Each number is 128 + 24 x the weight over the matrix's rms, rounded and kept within 0 to 255. Layers, rows and columns count from 0. Numbers have three digits each.

# layer 8 MLP up, 320x128, rms 0.157, rows 219-235, columns 0-127
165162144153124143141128132174125124135053107141123135129144103140169145130157139128125101104179144086138137131130151097156090073130151096137112098145135134117137123176102123099112142165136124130141121167110139129130177130134137142149158146122156123137162088133100140133151126129090122152160126138168187143130108187087146137148088166063126152105091152139107117120096132123140118138103
112159136143112129178179086120149121109192149189170096087165125122132136140106092140148083067121113138113093132137146139140126138132103152122105130154126134098150117098155127091131128129159152137163178109127142112104152102128116104130127088136146151120132096134093175087150114138123155156148123160113124136116176082092174123158123191157116147137104120114138102117149163090134128119089
140124156154116093129160125108106113124106135142164139137109074151133143081128116105125064109108144157091139136096168127101119122126102176137160120107156142118145152151107135117129127110134113153120096133151111136149153123119170110117120153108126141122171168136105148132080161132141105150179065121075143127118171107161110120122157123094141129152208096105093153128173072094092127146145
125126137123075110131082090081128116189135116126102104111085129079161127160139130155154124156148145132123106085183156094108171128061133104144139132176112149142146120170097115126117121156128150070102144091147140125157136158169159148110155111137100122124134090143105138137149124110142119128142112134116123162116097137137152085167131137135148126137155116150146129118102118119126164141094
104161139077138150142134161158141065117148124133139134166079081130120143110145120138126142173123154139088122130093179133116119182104151105160145114111171139132142107119137111090109134134108130099121087039084113150126108124138146140132154145130099085135134122138120148130139158143144077161147153105109102137146111187099122157148112144104126121141126103143122141173145121163120124124146
107165156055124158127163117145093120156142111122113164157132115141127141128119129091146151128108156120125139139114110122131158113124106099117113147129143133158106122118089154132116095132098166111114154084159126150136138123125128119096135137141117117108142100128123200100132146135159121104108117111129154146064163133089146144148102157135133134157132132130158144124094116163141176149135
145180115141099121129081144127127090130145130147100103096117138104142122114108141148148112109147168086160131146147137176088116117125134127075147082117146127149121115116147158111145133167120159148131138124135147138062136157072137134099165178052129135113142157111141125145137104105121137144118150117116125136113120150181103169129137146128135110146085136099156134115104143131134146122109
099147156128080098165146138106103169125138113154142149106134121123090091083112165084063156116102145158185173128105131158124108099124115138114152186099162167130158150099139115151133148130100153125101115130149142102168155141118084126126131162097135144156086134120133100089125084163119187141115140116121137151145098147143116153112163151139145114120181107127069121137140150119149104124117
147178134125085133110139154103115144139142176136121113181115151115146183147098112110130089141148141167145137084144125153130139137153135113120150121128115118123095125103128137122115113071089116121110180103157160131142124126110105134132117106134129139131133102110131154144140117087127102126126127150102109130124110105168145133127133141143117139130116144116190144099180121138099141126126
117134117137124130115079113138138159162098165096141091112132156092169119118140124157153137132140143115144168116085119115129094115105087142150122124112148155120111108118133094137103112137124131108149142149081099128185130134129138155136103134149147141059115060087066107138137123088111133162158078112126125161149159161115098127152154142096136120085118158178128163152176130107086093111103
109075136118139114118123081138101165067158151188105145110138092122108133184148147085153114140117094118130141117115164119126131109175115132067097144110136109114119135146114069126116124189081059151120086143143156122158106138119108136105131154148159137111135126137151146137170145152092101143085121139127132157155125142102141118137160134100109155090131118079119119133122126137138150107111
169115125097102099183139142126075095122108092127126115154156114153122164139094134145132121177130116096103130138115116114081127121130102153129184125119124120150139147145134114112185154122165112170152087127099141129144109118159101127117117120127105115141119121125151123168095156125082146120125150102137165123143096153126099159138147071121129162146167139111131123136130127123084107124136
145160115098081169151134087135110126152154102112122109083184116106123146132131160167107136094139126103107201124100143144140131128146161156139088122120153148134080083142132131141110154117132140103157129128098111143125110154145154105112165101133142108115121139131115126142109097157161092131104143127103152069158079132126117148076106102127119099137120134107139134137150093155170118103136
110138116101099186118084105124126168090139114125111124126094118120129113144145127129127110130130158147101128120143165131141106106173105135159116100140057102116125072126135128121145180117100103121112156116090093154139108092111113123184130140125124141160094119181082104105138126137198140194130167126146134145106164132073102127085107109129116148124101100130124163113201112148124114096158
102112110093135137125159128159127117113150146113122083131132114149111167111170144166090124168144134146163118115146181153125131142160150142109118119136101140118080121147138160126124095119127127149116094128079111132096138138111169072140080109147154115168118109130093129145163078126104130141097120151132124101125119104121123148191122144118116073121120137168117135090103107094102102157129
054130142133133102116104124103153135152153152171175134128134110144133116085115123136150148165121183091106097145111107128118149120095121133079119141112163126127129127096127150157120070114147122123083111131149103139096125140146081138126113111095133114107100114107104139106108149157192131136116115145154143138096095113119116122146118171121153100142170145111137135136097185150109114177100
094108161122180160134152137123073127142129097175159120181143131135166163121152138112140143159094162120075127155115121105147129107100173138157111131110156148109124130111103131193106075132113068159133138105205147119039104146134131166052071165136099161133153081175108122145111122116091123093121083136139147101099097170094127142112117145163129153102145120136112143124148106125104143206087
# layer 8 MLP down (transposed), 320x128, rms 0.0956, rows 219-235, columns 0-127
153129135117108140129092127129160139140122120109141138132119137114200119119132099136104095136117131148104147138096091084129133156155148121154146118136112086110144137161150152123100145140121087153122168090081097177115104162145108127158096145100132135114156102209140150085088165132095131172140092103152216079137158104129135128133108101142122124111105161168193162144106058147097101117112
113136149138110120123128136138082145174122108129113102144116134165117148119129109128134154106120156098104110112163104144134189150118082126163159148135136123109115114144081086196176137111138120120133116144143108153129168142126110097133140129136137103147104147135132115122158157135157106083130077100138119075190139127173130104131129118111107107135146176115119152194106139169155118164131
158149169145125133080155101117109144149142096163130143108152115137129097108113147146125102144167118123114127129074103116099132121140120131124122193210121101119140102128139145161136139153142120114115164144141109104142109141136140131107051112174086149138127161131108164147124158178156085100155149143144124150135151115119112146120152111124123115120156145129168102146123120119099152130091
139158114159102115159115099137070125128119122142134142149148136149087105173142110131124130169154128113102113170129101141133079122146137126176109152125127096121164161103133115135131145162049151115121109174129154151127127084088109111130107097126143172107137084143134150109090106119116121144175138103129151109141128087127130095139125094134152174141111138127094136154113160140091150138109
125133159137131119113107123152149139143134134103129133166155152152170144153106116116118120160104136110156121121154089111126099107122128122124138115138162128143098138125162138148179115074117105124132139113164130121108105163113124138133123109142163163135150149178087112131103113142103111090115112126114172117135138094136135110098139106155099134163130142115128118135100094113116168105137
132164145104124103124122153141103133125097101128148082124090168141158166127092106144105122148153109134128153109139101155144108142105116170118129134073147156152135140147138063105112157127126132136150127094115120104118124095069139119113101135154130129151112176122104101100131113136158139129131163130139144129144119135111138118094138117150129134161116137147132140139135122152092110141140
099134164107127124130147121112134169142096130088156120143104107123113102098148120123079130134147106169119107114111126106091145130125143120114131211123155138153180141124137120138104149096142130151174092107147106153151089132162111127157122115167117132094125136092113152140103135126136116085144106171143151116166092085094122135134120139143085134133145149128125124113131099137112147125144
144130108163112103124132160141109130123138153132126132123101127132132157134128145141191177091150158122108119067142114146136195153075088109143144107115169103111096119143150129184167079114170121102126174119187081107166097117142136109118111150139127103136106173119143106145123119106167132114115129137115141120057117156160117120117151134105138131137133121112169153127083132136098126110124
116162129140138175130120121117107119140136080129162125102105149142144122131146138086101129147120127116106167116152117125151145150112147090090126149114137113159123115135132185158142160119135097143145123133137105171073145106091093137107097127105122126121098153122108160088108152132133113106112136114141128123095120101147113151118091144096153145078148171116144164127129127102091134134101
142115134159129121151090096134156131175154159118136151087116102110133137124161110171111180069141115099137187155141119103144118125110096141161162149108153154128146139139133122177121113135103113095156112080099121128154159135131173147134123124100144102149140051116060135125140168094153141147152099116191161154146167148165125110100153117140116134117105166143205128144135103137085089093141
140120135174150199104110114111141164117164161131143143122133133135145120129112137147116097120141127138142126153127099109151111086127110110114141159117169114124142141110146082151172122122145141156125112098156100137097154121071169082115119139100131089128112194145148091156124052115109127135110139130124113113133151120106154157120154147154133109146114152129151128154104152107117139093121
110118137154127157111118109116094112147137138149149163170061126146142102131098149120115141096130095098128106141148099133103108090131098160108100167188113113157174082112114131118109116122124135139182125156130157163162154148131101135123146137144124099075128106110150124127123143116152123107128139143109106178174125113115137147157136129070124125113119145132112103171142131130138138104150
128177104099159171103147151087115103113121133155119129119098119082147108145111125151146119155160154116087141152148150132141120130123108123096112104111093176119128123138124102154099085168107081111145100137103160172141136151120103099158107127123145119123139109131176145148119141113108095089168138144125090133131103114161112159118126098126125156113124133151116120109119139096136125121138
127116140093098140120117155157133120145139129102122094169105161144139142104139117141092156183099121098156120154103100117124112143156150169149185158178149106172125146094090135140140164171164144130161107129101119095147135128120151112078149133059111070129127149180159108140130153134118136202149140091136098101148107126138117155087121131131129087082117119142085149147133135111167097126114
136129149111138122093130135048102115091163124069117137060078171141117173137118158155168110169122138175143155117100089173148133133162131123098131110116109160144102128089137143079133167149146147086117132127176116141075153123069113128110116156125118104116144106117124139103142141124127146123130117143144067104119128115123143160126092109170125108118125144154125171100134138132135151117122
109138162154152128147121121124106144123144144125104149126122119149150132127161193116130139122086140142151090143169151125124112097150142146087114159156163141155125125098132110121087110092142130111149123114106091103172142085126121163123136153100167164174154126111139081135154139114136156095164126095115178147076112145127141141121160145149112139134081148135101113182151118134154090134124
135058162101127077099112098072122134123117103114175125106166100104175132085113130103094163141111124158090140093118105126150092117135123147141168153060161168141117127105112114085104183074185103152154160142125128151098149132154109147147112129129146183152126157125131165149150162142136126140129124124129138174112145122112120127118131108135121147133184159189131141157111093159150132178085
# layer 8 MLP gate, 320x128, rms 0.163, rows 220-236, columns 0-127
134105172138073098138099158115144151162140110089153099116094141153128152132173110158081134124121104139129133111168150138114154107163129192156089167114159106109147093154115145088177103135122100176113114134116134186097153154101124116116132106120159133128075098144118137125123107129128100139144121071128128146154126112121094082104098141172103125086098118070123164073131148119151085143095
145156111123143158125132098090151112148122092084117113142139111102085141092132140181139117116130135165107085078159107092126143147152126102131158150097150187086158143136087123122104136132161132142123134089142157151148151178105109146139153117093121131145114102083128135114155119090134120147070130123095133094130125115147094098114152111085142112107133166144091150116140166110115133099137
118129188111147100123089112133148150135129137151134132143139097109131139122124110101109135106107089120113125108076157121154123101147126067123104070116115108117106168142127148117100060125142112138141181103125148115157123119159123132145098150092120123103133087145095097141126103105154098152100130113134104134173135126090127110151125139160088133109153161160137125119114154152137089152116
144128109152100120120135158201134140101153117146097112126127153091124158077135166138163119147099113112092130119160156129090128121106135135146124127115154161112126091162193132119161122129124164167140149110132154119122148133099094153104119151104159141156129139113124093092152150079115130116091122180121133144128123120142136116086097098145099187164122132133130083115144139128118147147117
150132124128175102143162078107128104144113152125171127157133143114124158099109155112123149134127144110126161152087133138176147090120100114104133133142116137132116126131131128119156128105123161139107138156072086143140108153119121135120132158078132138113139168116158130111096144140126095122086133119131105079123178121171092105097137087110157133118166131139073122104154154140136090147144
149168146178159149109112097123162135134106142144155128080119083133128085127101143158108124095163131137120123135129136148117142153124164101110157158109153130133130162115136172156151164144132124188157147089138149125166078132176092107148103111146116130087082144088158143156117151112148135137164091145125117105123166168090174117125131099098139139140145133115089119146147108149140143151107
202115145116165136152135122132085121076125111131147146170110115145110157171103111120122089155133160112154130099135103115129122096132131168129113118056182118111135115164122096121112162142156128109134070126102152096103113101138161135164164106125128117111102100113148084157046121096132131125138112161102160107134128130144085131105124132132167107094113121150135153154116139136140151113126
109139142149145114142154147106145129122122168126138109146097091115092121163140144143130139070084131130145139120125124125147145097152165088135135076134101139116119108132135125112133128161105093110115102090142151126157093126138143097115136116185120133135183137150098106118093135110142138123124120076116147151151170117136105113133132114152119109091105087156119092113115134113156119180148
150113125142129125126150101121084108118144130118086167156103139145116112137097149120067115122123139103089093107138115163146150149130141137097115111143139137132140152148157142157132116146146136157084147102133109118121137082106113155161180112171130133112111148167155144127142129138167096134163159131122101122104137113156157109145099130112125139120125120127097131135145131107155147103160
161106128124108136119058120128163135149099106155105139152150142146155140093118160099133173165135110133147120158151166107128169161071100129128133086148141107102139105092135113112084114120093142152125108108116127144107142110104118125135121103152122135099131154125086108188102069147118185191136123147156137093156144115115121080139123147155105116121092118128150136126137155093135111107139
126139127121185099110116168178108158138098120158127115096170065139155135089140119119169158091132129134139135118108182139144155134138121128111111144106189135156134079102193114079132104140127123170140099117089124174118161144078152083110142150081166092104130114154138104152096110148089112140087118086133105160106162120100114178136156101108132149118144102166109131124138132143115108107154
136116140093152122108111134096116152142131111079111140113140164149120102115109083196136145139080143117104141078143142109117146137077114146126130151149130121137147130155130111118117087108106102124148095105158167126125163115138098141092135103126124137141148185146097137151161135122153143128192087125130152130094121119125082129090191139137118120142100110172112134087167119109110154148114
134134185218123078099133141147092089140124111158158115162120162187150136114112153104108161124122133058196104095176108085147114147150163114153146134127149117165113140115150163137086108140116135139118144191123119159091100128124138155097113126139102100128145128063119131147102102111116156097092141156114127121076128164169113101134156118152143124098082170148118150167172125098131103125162
130128170134135180194111151051149139079126119116120167136125131156149129194113132128161110150116129115054140106147114143145179135105121119118133143123135171154124087105153098098147097094121108125170104098150138173144152117137117117106151107096114110150106103166111087082099136136159071131152141146120127171159118149113109131154130136138112147156140120159109151163138142081126114117146
144125128104122136129141114130096125120131124130138092145155129112147137159097127128130162104125121132118131157141162117117112111126147126156140107125103120147142098179100156099122183144156175139146144117143147123113115103135092157132180107136139135123130132112116137117096073094140148125126105147146134120149112134135090124084119128130140144110145141148123140108104088091180118129108
108074182114119093142139121153147149115126104165097120129162106147117213131157127127100090124154101187098118155159114120154124161141129162093146117129149153161184084114161149099181138109163145140135166100111124151104134119091078132133106139071131165085146129146134142112142128112161108163147112151115086131118144109131144115133108139176146138082142139168137113123120118139132131159106
164122150130093132133123120191112140104066087194119142139178133119166099133113121125100116135091148140113195153162132059138167127068127110181101103083171127154147118133132139139056123142077098146125098147139088150120134123153113138131140159105130120084118178170133165165138078091166098154162143112147152072113104122122129157106118121119098135138121143150139197126136104137116201124148